Weights of a small GPT-style language model, trained from scratch on English Wikipedia: 15 layers, width 128.
Each number is 500 + 40 x the weight over its row's rms, rounded and kept within 0 to 999. Layers, rows and columns count from 0. Numbers have three digits each. The size before them is the row's rms in percent of the matrix's.

# layer 7 MLP down (transposed), 640x128, rms 0.182, rows 616-639, columns 64-127
092:532507517452475514531511527530455563472438535441507492478560455437577389464436458535500526468475499501506521462485460485491518470445532536490507545426554498484521513510442383539492476443581498
098:402525491498472475467561470488515474478425465505480529509500501511506459486458498558437513556514557491498497512512463445481529475534507510503512637432525512485561486485532535507468473506559488
101:497443489550558500465503468508517511558477507446505558552526401479473496500471462484493469450470487519485514495597477448459445452474456565524536464518496503479504560523535499619500491483491453
127:441497524522474509527513493528423536551516505503421572447515486401505494505518501527389482495513522456549472515521548512484484501448460553493560508478448430541454627522500520464494476502551472
086:492548412515459514538421551496468491481517521503528589510471510502456533569468455507509470468512434500524503528553490573505494538533539526379444501531531482547504532517547496518456484555462492
103:518483492549485503470561505524441557540500558508464497456551558521467585399479467478454466484493419547503564535504504526507503510547499543563474532519501544454499480536444513425528378507491452
102:490534515487421532457495427544527538457533469481525506462530475468435565481528528514572576523511438449499595514544552542484536483486480498433546502540480554496513368516432529523458433511446520
105:509533542590470521428475530500473494427484506490536421571426507508469366492585547468544472524479439514555512514524477466523507491539456471488399489470489588516508467536491518459499577565567456
098:522491540511531531476489475516446506466477498524516450438481522438495506449616474426532464523448521530539516514472501469452499526467519480569520486557530453501471490547547505514417466421492512
124:558465508546412516513503485541490481463468562511527518441515478357459533476515518521522478482497474482515460550587463547538565510420415510465502460481482439476505540507552466443563474437500562
110:569534480504521476550488452470441491587493419439567508509473499488518581547548532546500382461402555499551523543508475488492575521459487506501458537507507470497466460585516483506513568471524454
101:496455508495536441505451443536490526498434544569547479436494428525457445507488481533436401502495529451572549510510517443518518481447437495481454524458416506476521534494449517514520470499434541
097:455390470506559429479509435511528466555519508521474540557541486461523543578479483528537522488481534480519449601516556544481470476471479515491546505479460508504449548506499477508480508531466548
086:402504528434527501549478489516523547458501463482562478517567442510514528521503544572480438482484536418472491532487483452491521543416466554479483505507542494521538539491421509550486439527517407
111:488512476515529506550539436568471543469491472468520453489515491544494407503516446500498532418481583485551455485444495510512531525501478419473495496518460520506494449465482485580485514433506476
096:469572464476515546498492459506462450463547473517499490480515557565449533497421486478478456521497510516456530529469444539498541450473529485489539512529435519494485533470544508504395444606424496
105:549543516509544475464475526452548510490540503521520488473435500536544472537542547464533499461517509567471498517471416544513467481527435519461521538529478498599465520506475455527460460559452503
112:529521427487519503480507598465444515551500504479485512465528483523443502515483564529450562514473451502549477497534525593443477556517454576507478524518461510561470514531421483497559506475418489
096:543542544480462497474468569396516504469565467539499458511517463484460511495565585542532485527517582493481584514469479534475531485514547486532523429495423491513573513492488599511531559465442501
109:520490524526482453546459466492498552499545565434497542418490484465535511595573453564529471535511440491498480422474510481454476491482478521475489486576498475508511515473497527550448529459393544
074:487470512474528447499539505373528527504545564460589485512562433513566534498513525413468533486492476487478457477453557517522480460443508516453521446423506517518479489510553505535547444519598503
113:502495533527515509488498513547492541482554470490429481607531441521558516490490493556457491483421477469499497546452545482502525422498471529557477538421487488456388454563455477497461503429590532
099:581497505514577514432505523468528483493538479506479503488485529473526531520539572503510486529487499492494564466513429491504509513468493509452440502534518486490411456504461510423465518495520563
099:491444425497540519516500496485471597524471514486606519467483488480576572476456567467436520413487504552493536447473577452519504528534517469485482526496422473505494399540420494437533476486523483
# layer 7 MLP up, 640x128, rms 0.178, rows 617-639, columns 64-127
100:414500495516458531503529545491486522542509466497478493562435521524461444483499473463498580534424440475540498544426465540453494470485502511479507489537538511460512516590520484454475501466489458
100:529468500435480472525560484434509493526509524430464578507584523475491487501503489516460462487575471538541530530467510527459528451516406479491497494443496469452508458507495486515539469458520545
112:430443437525432505516505476431468528466515491459483551452494517437472471453533477534458499468576570464463453513518546596528508513485509525476482426455441493530506549531524459459436480516530525
093:520466586507520437536488526483549501553558482493496454475496546501503506548517550478505494522485508483508493480402478460575496481457402509515499464498506504478464443518492499472455576544487538
099:474441557536472456536541508591481542536491504443479430416520456500499521550501508453536554543536551428545492482434509503539505453587565436509521476504430513490535511509531542513501532487480425
105:581468504502463496517436539455508451460473516452488496539424459505429511487473528566494549432537439486523554574503522507464478472509482582461447532590504545488498490511482459452519551528511470
098:481504446506481471573473554527497473523489531426452517520426465450500463565440481539456484511484511526490438482494486493453474499497518520497570465556536521527510556505544499559587451463438477
101:541437504505524503518507528548468548495463524446506456491551560493479510542435487461445495495521533470480495492535444499530487481457537416488469420476494452614466426488572490476486452548520520
107:501561454507493529494464487503538492547486508494503482489487470463577447532471481540502493472549529452557477541487484513523488468481519426420412470509482502449496458448504514496499473455464413
110:455456486544499484507464487435470473594518543440506536449500501396491448475494495535382610532509505465562518546500452479500503487465544567493539507543494472528482521478549523522454491502515440
095:514493440477475556540514461543518443584510482539550491556481535543427428572433408486413459466522501520496544498508546478491464512540503461470525530521525507507476515517429573454487471519502560
098:560486576515489456531483549527532537511439476540478495514455445516519481547429538453479557491518464409484473494470429486461532459471479467478494475515533468569551452529473445454455517490525509
088:508495565559465559486515573439486523551536493520515440488432599475510525471408524469525514541483495506493526454423478511492476510510450474483444501485441532542440429580490563467502537460528546
106:537570502473502487533506543417550536517508534555512531507500515466427498508488501504493528503508484511495474535479413496575508488509473540494515505543590466496556550494447485448506467498518470
097:473427492527490519457455506473500524499467510522466530559572509548522570563548435525496477512539505470585413524487511470544516545485501473475521445547524443521526486557474487502536453472538490
108:502470496506503544471444516557524559556586496491517475548458491452517501536492450534537504499488443401448483523482410552482494572500430471514535478468481532527446547465521539468584496460446510
105:533529461458485563587491444531532523532515477464473554544452500550535487516503466512492478442492522527517448543460482510567428541498456502467480529542503497471507483523536451445521470516475472
101:505500453486480501566418462550490473529449490499542602595475500514480452463467480517520446493479535498563480497485471460545496527498539485450448484544446523493477516460558468483485501487479540
105:525540464482483519504485482506470481536498513517547488462447515465493489481473476468523470433453549495518455568524515502413442536506461530492513453462560439510490541507511462526561486530442508
083:513495483589483444474462485603499416467481490536495460493494592521455458506533483466524491539477559459551548520558487513529522558578509492466482520571430505496553513481467480408478505551412516
104:526509482526468526513444440459556518456519506495568527545494504514483478453484522518520504526512499368464541541507487528491495504484489529521548508421529481477470584555427505530437434538475513
101:444451511494471485491520462508481551545474560469472457557492572484516519457559507564482496513507511470606533514542449515501504482469417485418530523470593461539508536482452469495539522529448504
099:472559497514555480521493523481460500465502544442495473524444489389462530487485487536466547486532525521532475531511442519502509587453489506517488495501488464464568480511549530413486444464506444